From a checkpoint of a small transformer trained on Wikipedia: vocabulary 4096, 12125 steps.
Each number is 128 + 24 x the weight over its row's rms, rounded and kept within 0 to 255. Layers, rows and columns count from 0. Numbers have three digits each. The size before them is the row's rms in percent of the matrix's.

# layer 18 attention query, 192x192, rms 0.227, rows 134-191, columns 0-63
096:142116134157141112196112114130124177116125114105144090117165146113148147110129125123106172124177176108112104142127108078141138157079154130074132128151115126137129142108126108111109132119111104
098:162074104126108126099104129109071146123119162148139143136181153109157119142115103107168119146112120129147056123094169121111123161114122108144135151137089104083106135155081109147102136112155182
090:112115093132087106154085132094120129128133130104128152128137155157141112142105131094152164117128089116108090165118121107139125127122137140134134109124160095085134121129122092126136152103077131
086:125115127099122111141170115113105150140089134137108095150120150169132124113151104133104119131102095115135128168098128197147096129160154142143111168145135149102120088120080133085147122167121126
100:126155117146146124136086166158128155172169159123137118144147125106141109117105160127124145109128163139152160151123170167155087135148111087139148108142098152128125137178138174087136158126109090
110:106134155166137154122111102167102157132153115145124143118113066149095100162124140160163119143109127131114129096131109124151140174158127153114119158111147138135135130109129104148104090127118110
099:152120163118151116159168166124157182150132130074135115131125076120106139130122150133111128136177115133135115120164134148156158140154123155126126147107167140138135109120140165125078112128132111
100:096160159127118142109127127055123116146155104113110106153126197126084130102128122100157154152137161119147136131124115141070125177164164076121144146151105140105107147106132139148115105121136118
088:121155092119144158148142140118105113123126104160108125133128124181144099150133133140119123102132109117135133165124121151157125121121118144141134135159100111126101101130107135117163115125140149
094:160120111087173096101084132092115122131136154138110127161169149149129141122143113115107156118127123125111148151145095108069119141127142100147128134113131157106135091109147129132101144097130138
101:138111143142134119115117102136147141074147138073106116110120118174089110105078147108127106159115097109091140148169137155114126107118082149176146155159166138119125141138167106133155096147090106
101:143155150190114128140140130116093167144114131085123152137106091134110103165099163115125132112103139113111147140116156109112102145105127139140146170139123120116144121169163062128102119134177141
092:093166189140148119146121139122128135120148126082096119147111092070100110143109146122180139140109114162153124128123056160163152138136107117131112136148159138130128146142130180103110124137120159
092:121148114178156131096142111138126071100121131132146161120156133154156097100157163155073151122084157102156178146128130109101109081136118117078105143134151088118147147120125129171169093153134125
101:131106111137163156145128127143174147142138130168136115108105141147133135130152105119132128117112100125121136160190167126169114078160140134136144126144164118133168139107105173151125134113114119
101:078150135092122121144135108065128133162139150139159097164124123139119113092114107109155122150122088158134112155106110157140112148156133151132123119155110158160154144074121098084108165090104134
098:145124186108171116136148124138136146106116109129141145145137131128141097151143155106135144126137102126142148080119133127154077140143188142111115120082115127164137145115165137118145161119123142
100:143097135142127153140167091112107135125144075065121114148096114135095105139084139132170138125143121143134139130140155132121091143128122139137149110129136147135104126143164074137086138116085087
101:139125123137120128116104174100155166147133141093114124142123082100137087163130160133119131106139157106109121133133088104133112077127140085107096175175139139120136168088119129105149123117117127
099:141139152109089124182091132110121106160138134129112157178102113120092102114109111141118090109127153104125152132095165124128127130125167129108160145078100093165118141121116103119147161107125161
110:174145110141135162083082153121063143166136120118145102120159103144087156126098136153109124140110117124141137148147135112131109124168098124106097141152116103074073123104104136149142111149112122
092:115108154137091172141098106134143136112122123118144104141106147139101164143113110162152147142101113093198112127138122126175156109121143127117111115102115144132143114121138165108162125127117118
098:117097139087091112141131142121099096145142114130117158131117136147094121115081111142128112122143130165121153146145085145107133106102119154119105098114130124101145144118124094123112094127150121
103:147111156110098120139085090116120116112111144122160162160106101160163172155096122130156114149149124079130122157102155143133102134128145115147141129097116143077079126101163099099160119138155113
097:128110135146116106092138121148134114070118163182082141170120139135112181129103107114113112190089106132120177136072097114129120136096141123136110144136133145106100095151145150110139147128113141
100:153120131145144130132093126143155139111134156143122086114132115120140146117132129116138163124140103172072094096137124161137159149116109124124106083130156128125162112127120106162163126111129156
097:135136147111148143155164111124075171092094150116104150134116128103111152143173155174149143131089122138094122119121097115152101158112154124113105118175119203142115148136130129120124156135162110
087:121118106110137135053124150143130143150164157134121147109115055165137153092137145119143149117129134118153077129126137176134128123129154129142161116104133125104083140112148126108103161192182094
093:126114151116121118141092108097143153157117116117154106093168105120150078123134109107095143119140113153136166180111131139121125161168145122131130183087154108127132100160121127146118090118132133
112:133135124151098116127128104132129080097084049153143124131135050145137088116091118112128111146167123103095148135158120099138154121105146157125094143150087184121141165126159108146111101123117128
108:162091079092151152195118129109167111145125170089095134155093141115107109152108100102141077097089143107166114158103135106112105089130179122100120124142129129085130112129109149128137102122091112
099:100102142119158115104118132139169160119107109126117096092130085091129109146117148117117090141124136108116135158131131094106108113125135086079099167163138137139134154124058137132124144115110115
094:117151140131121061132148108086138134143103155103112078121154107088146144152138136092094111105125102172132095077105141133108105127143127134118127079094153113117101110107118093139129119106083115
100:165137112134129112169127106152137112122150133140142136054126155072140108141106098077160125152095114118149123125104131101156131127125127130157130102092120125106110126114174158120167097106147131
108:123176109166108141110139143108131144123181122136094103116127085144118078110150144128128155149169140144087181148142129161130135121168117139154126156153097093082121158135120099153142163134142113
086:108147119079129145107140084140149085139170125126110126083091144152117138116130116146138129141148137119140132151144104183094105106133120143109112144128134118146111137107097082106119068123143131
111:136147152097106119090128149084091172124134109160160152092110110125106152109142138120113129145100127122122150156171131106142118116142105146135127161113098092115163156118134146138149143109140121
108:141116122106094123114130134118102120136095175126132163141128214100091113125182094105127111079143164156101116118124118085080130169112135145121098126124113076148100084118101141088106151142093141
099:184106089148116165158125158122135167147128109121107144132130170097140152121095144160108113096129111141128115110147110114115161125097077133135101127179092103130155090138166116140113110128111143
096:123108103128114127126154136123143083136094161112153158135175123105129108107133112140165097131080109188099131119189154122152113142082103126124136130154096112104137141151218116124124146106098087
109:120137141151148112158123145127177114157093125184068129100157113129092166149118169163131123086134128138105102132120160152144100181126137070114112119107099129142159112163120169122101121137202148
102:129103113134097113154117126127142132138095144129145116138108141103109152125138120130120087118110133115134093143133158136092110088085141130129128114087116111125131130157138063095136159140126116
094:139107119107093145134130184152088115148133094114130152128129171079136140117127086127094102127153136105086135097135148108105151136112094123121132088126150110112137081113142135094107173152107162
111:112131118119138131121093136098119168151138099111109192130140244154095108140111116119102130150111123109134137120146137097083149144130100141146096124160120096131080154150146144119136138118092152
102:148131151133149118106095120147126150089137141139138143117101185142109136102138139132149115158136133151145111128138149146115120093101148098102076073130147188138109140111166154115158141107112130
112:125128147117123121150093106135118154142156158132128138107141155152165112149132137080142102112116149139147128107108126101151122168129148134114093134155123154120083126080126102135169120130122102
111:127123140116110103123102091151158120195119123152072127097114077079163118145116126102145147151067141112094165141133120150128103100116173131125129074112143094120130133116120123138146117135099160
099:117093130112131133108102135140110164165182150114121154126149137111152112126147137164108141163116113163134131134136114134176050154084152152121083167151118108168130092117143135153135156158129096
100:176108109102130070161187151100103130158128138117113166139161133126144098126140145134126075149138103166141144112100147142065146106119133131155160130119107085178162145121094101108153144107149143
098:102074122098120141083109132124115128114120088116126145145119104126143162141141131137157146140154070180137141095101136110139107105167103154166111091154098115108134129124122120160091104173137133
114:136119127120097118150168160128127141144111128133104141137173093139134151127151183177121142109175111080089096157118119169122121139126087114143117140109109130135063158120089101119111115112128152
109:112114111118124110119142140168147136135143147150109149159113108182115159108126139130170166123140132110079159127134115177115146157131165132141145138135131109152156133151132117111112146092149074
100:118129120165089158078124137112159142120129124137110132133128082163109137123127121082127150138116092103133152124154167147149100152102150129096120098122140092133127121156077112124112129123127128
097:159149130155140164162163163182141169134133157105079154126145109095112125104154150154131146133137125098143152127143128144161139176087110113147146096087129135110106142157147102134132121123149159
100:150117087085092111095095097128128149108105127129142099122129106126159117129124110149139169118146090103136113158105154095115123143150111103089124123157151150105104123162141113127114076112099112
109:163104082056105173118096089140126126129141182109114148172131134113144128116115109112139121126065123100153097163146112109104135152134116136156125153129158103118157103153101140119139104119107159
094:123125135149100086120129146125117117079135139159130176114111126121158128133133120141140114137107136091097133133079113127109107113125106130116059117190151149111118127099139117113142139081160083
093:117087137119094129103139150139152123095093126120102145172099122189132092129148151173163131130127124135141142119126121143153161136147123104151133164124117112161144134101142161110133147141129138
# layer 18 attention key, 192x192, rms 0.228, rows 134-191, columns 0-63
100:123128175191130131122156129159124125163077127106135140127174120101137145149140158155130172144133108108095128075098111108144127099127121093135112108154124088150106144136111143129140165081151107
101:103105112131153120130129122128123113172108153155124101153117103120143103150123121124126083138085100058096140126109114108117111091130100125119149129152158135126182145189138105151135107105159161
096:126130121124109116157106107087095132107152117109131120135104139101125141106129136130173147141162120144104139146135155167122104128118150143159182187117141133147166110183114126110159153150125107
088:143116125142164165124103180097125121169180081116133157115160143105116152141165129141130117129143120167107095131171146114153170121137098160120168105128123115144141126118107082127129147109134094
097:109124116133105127126124112133113127068173105099121105132125103138141165104118114102165127143132149091124160124140132136115129135108147127114113165113114146107151110166131113137126142139162092
111:166114120111159135118113135140143068149103132118098127133137155080108090085125058112136107124140167158118144125146124126115129100148108175119132113124142089112111100122123135101163142117129115
100:133169101149108127106134137117149142093120082102138109105150072167125152159161168150161190139111124142100151144130118113148128144103129132154127119096152128088131124111105083104132134118157131
098:141070129123177146117120155148139112073144125134130177136098101156120122098106151148117107100130127127122148126140147130122094114146127161143146162170142127150094160103125154131110119143109111
090:168090110134078127162119125122084103093129119132104135121136129145138127129132082118125144125109115097095147162148132151099153098143125111149136148130143121087113073100123101140109128167140130
091:177107134140121156148144113110173114137145115153128109069080135175173110139080161151099126126138117130128162124140164128107122097160121124137162117110143134137157086137136107113138098061162121
099:134133131124116089110140148126126113130140140133114130100113116123182111081162123105119147124114131146101116092132123098170127129110133085095136166105143153125112158103089117146105121106077146
100:158145141105142146098117185133147118123081144134129112162164111121177137133166129098144140089145130092141120092094147146131122133112157144173144152139103134133121141115167090149106109075102145
090:102158166096116129116146146136165059127111099134109132154134151083131136149082157154109119111126133112087145134167097171124130156149175131134101119110152133136091110130103147164117124110102091
095:108110100154139144104105120110130117142180126143094152130131096119123135128167107123146139134120139107131106123119121122121154109139133145088097113121137134134172107086123077169098127170091127
098:089123126163079156092073094137129105079128088110132132142123157109132118071115093098087081137093130107123148136139074149170141130160111052145141149094123134142121113127086145109125090135131110
098:103163106104131107151138141117110147109120131144124147110120170119121118136089154139124132146137150120071107090139150118119141125192080130098112162115119131152161098138126141141188147125092134
100:063117151084097117110128153105105114138094097114113128119110132095105122152134155152160164157104139129153130123191111129099171139132130102121140112102146129183165141138135133117113126102109133
095:134141139094122088111116155103150096117135137080145145144166100107118161124103152121098126126140158147132152089064123087128140121121124117135137133115094117092121138151123086113101158116134111
104:151143127128112118141136116133185131129111113129069134117134140158133114094146144084144098075200136105118150087137132157151149180144137156131109136161113152125121128154109122148117095082126137
095:145113138136092095148125107130112104137092083102105148124066125148101102092127158118082146155111177126146109135139121155097094107135144091165090103153148140137109118143138131156085118109102128
110:143120165127118159172140135139147096126179149157131123142099104169152129127132137140176163080106140137088109126121143153130119159161121106148113156159129113106145111118123100154139102115116146
092:155089100134116136141122110115112130176165077173122140116117159110125129116076106098115132086090154182132131111122091160164131112088127134126155112116093104158145111120148206112114096143119089
094:157132145123137146129153163096114131110089129098101176084099073155158092122117154132126088144137162151151129142131152074069123140163097138101121119140089126115099160159123122108163147133133127
106:086135094138141165211127149129139152147119130145108159130123142100165158129160181112129110112147130135106124134157111109111123152101055106108128143133122119124104145114125121123100138155118117
096:118112135182104179113109135126153111151117081121160107133090141140143125119136130106105134170125137104141116087134165107119098104140095144142122138119136125128149141107122140135148084111066158
094:132121180145142117156151110164185095149126062120117140130168111108104127105115131145128090104106109123135082159149094119151138133093136105120135114118090140136124114133081110140170111111176103
103:106156126170147147157099125127078102089123120128160134112129108140124141127096131126135131137093162145122104102106126099133076145142130119101162151115140134100123109155118165155146126157179151
085:136141117135117090137158122101162109136122173125106104168142142118173156166106077134116126111104142137165139134148149127103158116090121123081122128199127181146121103137134135147095122090116125
095:114054134079108142135093108112145146170088133169113136105147157128083129120174125161114123145113130112174167149124143138171147147160123158141132101122168110095115103127155129145123118100122156
103:088117129108119153079140148137147117137147126126146159107101165087121111144126103079131099101108150133169130123093122081099139132117128130143128117105127142118088079161104101090098153151136191
103:153126104124120131086066146112141136148150132185120154113163134117128113132128081103149144074106101117133145124111107116136156112130174105081101189149114095139106104156141120132149144094090152
100:133102137133111161127158104128149164117126105125099155123117137131168157189121147113140129131139133083117154130114184140108110087094138117104138173152072120138108166127138111183110106163114142
093:146102105133155155171106131160094129155143101176109178149150134111091114121116100127117166121146146136120098135116148151165168186098090154110089139123084142130141133131134132094105112123124114
102:105108124141170125116099139135151123145133149162122106135100086168146115108136129110113086126096154107128111162111153130113121113136111109072149085078121107128131119172118131133137111138138135
103:166101175104130107182125098154146116112114134111140151138120189103106136155127082163092109113118110119186151105118130102106125129107140085131120156172140145139089111145148143090085145130111150
097:129133134118118150081145160112124157109151140185115079126130113148150127103122148091110143147188091141109134174145154180130150121167182146125166140123124118125107121170091139109149133143162140
104:148091103145104143207138115126135127150124133083115150169138154110113101127153110177096138104152107106114061119152157178079111141101139157095081135118127150158123091122131131108145121119102111
127:146159155193127186086144065092155119086137061156131080135131035152158140119101137130106186116118122108132131131166152149163143122137123117098130128132109142141167169095157121156104130110115091
108:122132126108123118122148158078131114161135139119107189121131099107116115107161083128159099114077113141111147125116127123131090126143110124082099105120140123077109111090106116160147131088126105
095:132095139148143174133146099121110085156129114143176088133126155171080152116111127124172137100144106136114106108109145121107115135136150165120088141136120119080125125145125105166084136123120125
112:114131154131102131129169127105128132132129153169129107136140126101123139107116112095155101116144127097120143178127125125160141094100101110161147130190120139109165124142112149137118132107150138
106:145114121126139153088109096125104103149119138145115105164107067130103085113142097134115107146107156087174101153108118108095126143129106116135156143144161121140151124113171116132138155117124144
096:108136161105145148138116103138201148131124148123105093126101074125104133131138144116101159122137103170143080143100134139119071091144134118097129148111145108100124147161101096136138107101097143
114:156140099172133082170176104111154089144119161123133080139167050146086140119136141152145109145094131149138120123151165155105101144136169096100137151097139107101121134096104130119106161167089127
098:143123124152121102126162128149124157168114115051148097152126106123136141142139128089144153108071134127101115104130147132133103161137141119155138133154118055179134123091128155146113124100114140
112:131115085170151165094120146100145134149126119104096126168115098122111163152131140161158125138116133115124154127125131166133126167085127132121122089134132126169126172123077114120062132120126123
112:135090132143141135151151135110098141148208121193118114142140151155103159131142058161127118109129154126104099157107142105144112157132104167126092122116089111145126102151124123166137107158168110
103:155133091130162120075145126133072182181105148142110110095107131068127140121103105134102168160118119123066130138133094107144164109107092124148124076133178087111105150132104119131073078081101113
097:117117119099130124131093125129113160114124095125143114158117125161126152118141114114106133090135085122156120150144115128096151108109105161121143133172145157126107193117133132141068107165094094
103:140079129120089140165112147160124109143144136152125127123150091139160117152167132147107126153132155137103112116148109168102130119145111179140103127119155163153112117107121080183126118160127097
111:130142130109146173130121119109147155176145115132115133158102142137162109151115137130124173121125117152113117116164120154107152147132140161110130148139163195114121141106108145112125101124102135
106:096158163159144150127121159138151132105126104112150129110153162128126097124145143139117059105167117159095096098102107129140164117180167119103181100146119161122089147132165132121158158140164108
099:138123086143150132136153102147121133161145119132140133122122159108110143150150128102126130103159145120144137130153147157083131129099123136152134121148168146104112091138164052151146110154142139
097:105098149159149102121099142130124148166103095124115111128048154137098128156128152140142128131152114107115122088157165154112174165107138095101140137144103167139142128123096148139139121123109194
104:125154135171122163151120118114187123154116118103118124151131177103104072106115154144125156150149100105116148157127145115144125100104117071113085094122096108137148133143158111144162088086135146
109:095140158144123134091124076098115167129126141144096130109142100134118135125116088136126106098153134126121121114129157086102115105115123168089155158151147124122109127150119092134122128094078132
093:110124171150125131095109081183112141140107108110157130100130153167142116111152125173171096120147102122128117137102132174113110150090114138121110095108145101137120161114108154111123144106129145
096:123140073129084138131171104108112135143091099128093116125122117113107150149141072161147143110119117109095107124118103135112129116116154159118109141071144129091114112155148134133098135170091094
# layer 18 attention value, 192x192, rms 0.148, rows 128-176, columns 0-63
092:132158073123145149161106134088115196127081159142131144089141135147131086132159116127136060092157133107122163119120126125108102147160132189138123126139133151129099117124142141160149094119090102
097:092101122130073117113135127101100111105107101155131100125115120136127068107129151191140139145119072114115132124131119176107138142120134146069099151132137113134133185129129142180090144183111145
099:098114150104137116141114153104108145131164138131161143086093110109076110146120137143148132118106106094166147126145159108130123114125158131161140073120140136115083131138132108102120101138147170
092:159103150120130131158126072128130122087109147144145170126130119128124110119124172113155107099102142141098098164135134110175120091150115135132143125126144101126094135133154151085158106099113127
097:134138157127165077126166151151107099177122129124105180124143119141106066099163131142136097145156089091156128161138159101116104066147151116160117100131144161143098164134136123153115077090109117
092:137120120173099131148103119112108138169148131143109121125083155131145127143136128092139143162144096152131109089101121116082113120117118100163126146143123155166128097151143166083121108125136143
098:113116163114164122135092116176142144109119116101113100154133112130118122100147109075088152128116110110133130125131133111162165129152133167093131114162159110174154082129109133135125130137108169
096:107134188128151105095116106166142144107125160144127093134159116111152118118152131110155103109144137110092123174086100106101149161149122100174107067111171119149153093142093123135150134121099153
087:133124080104078146124107142157121086112156126115147089130100145132127160153118122184130164136145108123135099107126160150150115091113150076115166140129093137130121113124131156135153126099141132
096:183100124169112154155138140153143076139134158161094143149109168160150179095144121138144138101125107144128137078143119109134145127149103108159135139135142149140111120079147200148153150175102152
096:154151091105140136103104148134131104128113101154130103149111118142119162114107118109142134139144153091111163157156152161139120153156122141100143140156149130123087108112127126157132148179147136
092:121147115118155152154141098157138114155115135172119096165135124114133074148118096174105160130125152172101095148148130146161076127152145110118099122127153128089133097118155176116123135096164167
097:143105129134158094078111118136143123138136128152130117156153119151133087157160146130100107136111089140173153105109166151131079121107115162131116113120075135145115126107139112170162112134170124
098:145097136125125120148158133092135138137128141126138119134064119086132176135109117139174136147116121142144179130134129151101150129151143133111144110167136076114154150076121122169134165132122147
100:209121130129169130146162187119144104100154131130158131093123137154092150123133145147102100156128132120120141110106090104178114107152114149118117150172171147129092150145145150108104175111104122
089:135110112126137154131170110126140203144139143148117147113130111117120130087118109099118087107126169127081128137150107130140170129142135131083163103070153143151115079112126111117114108123122162
091:116180128184101107141122101137184133168117134119108162144107115137110126142101130115121112148147145125147080128142121152129184119110134123155106151148125155121150106135056152131114138106160133
095:160130088127154140105123148075150114110151115106138179129182118128132135115119106135131096117069139150123140098164156129121146135135095170115113191139110133119168132160137135111116106090161147
089:129124114128109126096149139153116146129148131088141129114172117095151141159123140154116140175153161082124113139161158091118139100121158130092151122139120149134146118077139176169163131118096134
103:127099148137149117164125129130133145119130174123090148121089128107122124105110139142104119126098104148091118179161134126117108125161125140129130164153159122168117125131150170175099120110081133
096:122105079125121088101157168100091091110148133136127109128132145145147086162103196112087118135157167148136110074105153125123134093165152130130191121154079159133135142096120137082163117161143184
094:119137146147114121120114116127078096121097112122125163136178088104090157171122116127137127141127124132193137123119121114091103166130139127150094159086144155168146169137192123140109130114110097
104:116089093134112138149133090131123116157105132107117121099125099121101156127105094116121106125172108144154126176117142110181132134080101108106149154155095134128141090131159150124128088155154130
091:150133117100113135153174120106109150119163176155082127172141154125096093138120114099132120102122103111135100165137179151157143152143162134138148102153129116134158148108099135131153137126091163
097:133091142134156109109110128144127094115114174122154129162121118110115138100139131112133144192194066112127163140123126112134135095129155118134106096109161129121088167112132102119123143105105121
096:164103093134139080093129111129113099154131137122098100123150148110150132108122120169095126145121134141180121141109115133113120134117152082115126106112106142116161142151106141125148147125145108
097:150080137144123141126123141194096132145125164201114133137099121142153177148132124144117123141107112166172135129085117153137101166115160122134163163103090142092146128150132114136145103152127130
103:132090149126105118082154127118102163129122164105160122121093113141140127134099111130130110139140154128156123089114152114122126109137144139103082160138148134162125152126144123111108099143139133
096:098106159161105130118158131104152119132132164143129149082091145145114151168112139151131119170153119104188124127148148125107127141092141149103135161148106126129108152126137141124089168135132133
094:148082143092122102121116109088103127161135119145137166120136132124136164115112114130133095100129103107147127127182130114143110136110153149156085113149152162105147145124123112086157125150139076
098:116153140137115141163138098150086137127146167155160136132142125125115135144157189152114132152137157119122140115161156143120158139146154143109110147129169123122119099139136077191131181123163139
100:133163129095146208141135145117125141134095149099136133121127141132096123117140136098123121131179112118125118120122127142108070208134133115136093138137103118159116116104100127180168140144116123
101:142128106134098115115107080137134114125148159104094138137129115119125142122121145154159162101139151097090168165130144090122100124110098122149118107135133114103146165138135093167109159112138102
104:111131149130168156121130138113141184143118085103129151141154110113096166108117080114102135076137124116141096119131146118128108160180081118084099152113142143140118141130128180106136148136072123
093:123174156115144127098152131132173129145095153155117113121090124145128122125107140131157133132139118103178118172168143100124114107119177116136127124134125106160113138094100144137123085188123113
099:140135104196136152161142105111149157135127123124078143142116156127102118133128142112137152132120129136078116092116100149168104091146100140090145142159104164129121150089124146160129151138076109
104:160172143121150131111179164122061137159129141146138177105083108153141117115129107139099076118144137107123135085109137119099164094136156175086093132097125145143142161111173153121087126139185147
096:120146174116119158128131116157146112128113094147125118128142142132096121166109119164148124109153181098116151102097072112138118165153133133102097116115128143139168106175145173103118081090158124
095:123143162133114145152163136099133137136090137172117148075161098132093188140131124147119125082152126123143128148091126102133096108162102155139127163106111156124132166150150105087124123162160097
096:152142118145125152162096106132141105138098128087137147155140100124125147098150152124065127095129103124134169088118138142132148091140091127165119097101136157122108151102147090144100170103125146
100:081152151099133138080120160149124191107135142180118121138140126105142139091116097149159101131108100136148148166123118142112122114127150141128094157110163112142143128132132124148146142154133155
091:136121101112133135119155105132067123166122128112108123105117121121133133151135162108107133092129125147153139156116123113165120092098112123125158174129091111109159138156132148111169147121105134
089:134120075145134126136124139135099164144134167087107117184161123139122161094145136098115130138132164104101106154157155141153134115130181147130128141144141129119109092136133132122096148141144133
095:086148168108113155112152090179099080128114148157138157177122105121094130125144170133126100109149102159091092121135130118115094112132093112107175134144111148140175128082126134124176133124149082
091:131155161127122145139130123138144176123118103099122159139168112105122123080180122150084121129161109099144126152121129147111140135147103152078148130101148119135129156135090152166155119136072146
108:125106108137137149098137132093121136099133123132146126118094089135080089139113137164129116096176193104117106124163104137119135178110116106150123132159115133092147118187068126114125159125151119
095:141067091152097138176106115096083121173119127108139149142116116116152132125104170120107061127097093111090121123136089104148153143122107154122136121148090126112181146147133090105115119104121115
096:114111127087125128081146147172122148102125078140136096150106121129091132135120075134106147104127137136109118116114173119149176087154154121087124191131141119118111154184136119145088138127157116
099:121165127122160120111164125125104126151111101113114162127098128140186129144128119060147193139112172121102091177084097129083115152112157153092132119148115118079113133129140128134140111096126103
# layer 18 attention output (transposed), 192x192, rms 0.14, rows 128-176, columns 0-63
091:114090164148166138107146080125126150115111101133106111115101117115130124153126104095145139145143163173146108116180166079125139102104150074124109131092159147089160101170077107134104143115192144
099:147138147130164095158113092152114144149160164172159161134136112119111128149092103124120113138140148139140110131151134104154120132146156130134120123152150142140086176122144090103158117186132146
098:152120131122145112125131113126117098128129113151099159130138146133135151114158165088105152093134091127126088165110138150129109104095096154148141139149144104155137105135144140132098126172126097
091:146124107106131117112108137127135147149093138108162101111134139172148094114144118108123177074147156117129124137146137066140170128163131125125119123146127114103102117144145103137112133147123133
094:165086121124141163139135135074145141163110119128138107201126114093125083118130147114141140096112128123124120124154140117132147172104093150084086147133142091124094139112090122128123090163135127
086:103169142146087091136151148087150089131170122129137136113113114101122148101142122138149090132095138122114139127144151121150132158134141102113136112117116145143135107126166128106148119134148195
097:130144108115147150152170097096125128115125076156117153115106128127128173129096148101146149087128143165122159110129112116106124186113109128191142153115133142104171156150197087090089135107172106
097:122126101132095159133154119130147105154089122165131127157099116125148118121114163103119177107157075131133122122159171145142119161116093144125149168109187146166164150105150105140116143087107121
090:105164125108108084138104127106131143111072114082134126108174125139082101117114090134153116147119174077161131158132144138105091150147129102122123112113124142125156118154102120124157146182100099
091:127151139086149068154138082122139131135101106108127113113170101128127130129099123112111118124120130110140109171100151129119141176118149089095139105116143157135135125180147075171137121133162132
095:119159136130095071158117099106145152132134112091100145138147140124147151125132126133108176157167154166122108132097113148133094112121157114120104086118130127129102184135156092158092135112164152
103:149153130171167091152120182091108139113108127095111152164085162099159116142128137117128121130134142149154153161157121104116130122123113103119169119138130139126112162114140132144143159110133143
101:100161159096150114162104133101096103120116148116123129113117225144100139113167060150132084120162160152110121139149120139143147151125102105104134126154100119157134170098141135109124110162121126
098:138128126114140133152164142137128151130156130101077138138121098149140132186134149120089134142106126169173142107126137147120129114147112126146119122078119155128131151125165115154122104147097085
103:116145096133174137108130073110137123118096102120101148109148169074136131129147129129133127125102146155119122136119153111135149137124115098131119183126088104117155095144074126148115114094163116
091:114118135152136093130103127144133112105114127139125128073093129142115064164103181147122109122146122130137141080114140119166092128104107143155106159158140123145128158161124102114097135111161139
099:146151114181135136166153147102113097117124136151110148156178072125164157133101149140156115124124136129132117157154137097131152123143092160134115123166113182133122106137138151172161108119085127
095:087152106110128141189111157156149082109116174116142112095121163091160107110127103127107113133159142096097083085101117118106094101129097126091112135139147133109128142122102136146126117113148169
090:143119092170148091103097152109121136130146111182126082141122116144135138112119141103115127121112102133151139133165130134143117137137125090157120131135174114144111145182123147110121141151136142
099:119130096128098138136115072127108078142131150172142127109136073152167146118128129100166085124116148113104150147117132140152096125115130151140133160131132139145081146129114124181150123097156127
094:081066110161112163089097142151136129125172083094124122110122135094141128099094134171107142166119090133104154155096125125159135135130106132130142171133136112145127138104153121117129094126106130
092:101130134106138157145162119143107129103126112153093062130143068123140129113122121107119153146126110104093148156114119146085150130085096137107100058136142123099144168117127133104146136140150113
102:135160123151098133109138150111115099122148107154118116147130147134128146136116168133130087143100138161101150115128118139117095129128145115152097102161111101112152115105116184109127141143084112
087:111101115122133141116148170091146149110133134140160138093120114107166121141095134110126190150110144154106113116154137156083136129100086108181142121094100119101114097104144123147111139137113123
095:109139112125142136120075093092112136096096155165139160116137109146103127185155145103123163059116096139119142141133134119152160211125100158130151161163069133110103115125135143106123155134123110
097:133156107110142114175119151130124122104110093189130138119123105116136132132088085113098125129101142124160116129116112136133106134132114128109164109154110100136123117086147125114117133136120135
100:152121111131139068106150114080139146113131142134124131102126122133114078130077127144108083126141130156117133158092141114159067166130109164122089127130142113128127141090148139118104113084139124
107:148140134166151184123112140070090101140167107163114104097100130167149121147140089164139115085097099140116119152135088145164122137116142096110141134157150124096083120135109159111119110122140167
095:175162132122131088139137110118115125147163094151111111131155144174114113110120177122132153106106139134090124138094114133117158098150080101125090115106110136112120105117129158107156121140137145
093:133131102152143113135123111160127155095155126170088127097135152149188128139117139131130137146169176108119136116126142131129144127130101182109186133116102077101126182137134110119140133110146135
097:111143098093124111068128078123122140154113125145088162126121158100106112134111080171120134117137132137103119130150157129142116112133115133120123111115146106103158136123107132152109105148144138
099:118095122117117101106110077115127112100120096116091113108135093109106166125170172133162155133082114147097163092157113140114160115101147143155161154114148142143139128167130151171104132103171111
100:108160137156153111129132173124144087130128134146130098092111097160151084145153123103105138149144123168130093129169124143147122117132137150106106129102156088137121089091095121103100118124101156
099:142107164144128157143172152125145132119175127097147150138091187087164159149107107133122151141128159079121139141133133115166176119110160107147164158155108092133118146133156075108108138124191134
095:127077115125130124141145136120128095106139160107156110133136134134103085130105161114135161116148079111118121073095077126134143118130154123172159143135144125105134144139115104114113142133108123
100:139124147137134117111130117170138120131141133179149113089120110090146150143147141109112157156120162101107141149143146081146108117123122137137149122137156153177135114128171125153150144107154145
098:112145156170154150136142123162126145148097082066161107122136156094121118136082132137166152123158121130164070133112105156148133191149108116097110132141141115101086143161116121097126078124093129
090:155162170147119126109132105130114170117113099116150099170134147104133109135153116111091097143149121071137116151156173078126133135132118098135173138124138121113150110123127083200115091131126182
091:138129136135111122140131150097128128115100082095135129175099148117162125106163114083136149118133130110161149122170124130132147146128145133129177098132151148157119116096092092130118158150113152
092:138160154099178091121141111108128132151145135182146130091133158104154132159120113102140140172130136109157163110135175143137164128146127119081153135170083148122087117129135157131097107123108136
099:119115130156156138155125122111118106113100101058172114188095179160097107146078112092146151132165138162143152168109104140105090137140157143115147117144127146137128100099135140102085127067107144
095:095141124112110096125127112085122216086141137124092158156118109090156158130160112137177138141125124126114166158111124125137158167170144164161151134136111177113120146159163148124137102127162100
091:117170152131081181115118115137139102178110103152130168122130173132130101139136085141106140095118177120127145110085121149123113096174089151110101148120097138159096133087134161150143111114209125
096:105081091130121061172096135119106121149130135117090127123155157140119136078172102111150147086125140111117130169133117159175137109132114131160112093145117106151149130123125100124141126179121161
088:110116115159140160084154130116092129146133181136144114142139112111137167117082116128151174141136150185190126078150104129138128172136147101122135092101100129129125099128152096160110167124178103
106:125125086136071154133118132126117095151110107125176131127098147092106093114144091116140116150156088141133162144127133136112120127141143111112085140111140128097144146087092133141167127079087076
093:130164124151115143108134118136155139101121126128092113104125112161157123110125131142150101135125150116123116114115129138109140063150141143084071111092142082108098114110167149165124086157131139
089:118171177103196144133149156165108128161138113096138146109164138134101141121157190138128119178189099117186146134107119131106134169132150140114138099096129133141121123129111122141158105122116100
097:113130121142123144127063120110154135142101111106137102099138099149104127138085108158126121107102087102151129140167118118134132151126089103156132129186104188153128154083113108135103091176113141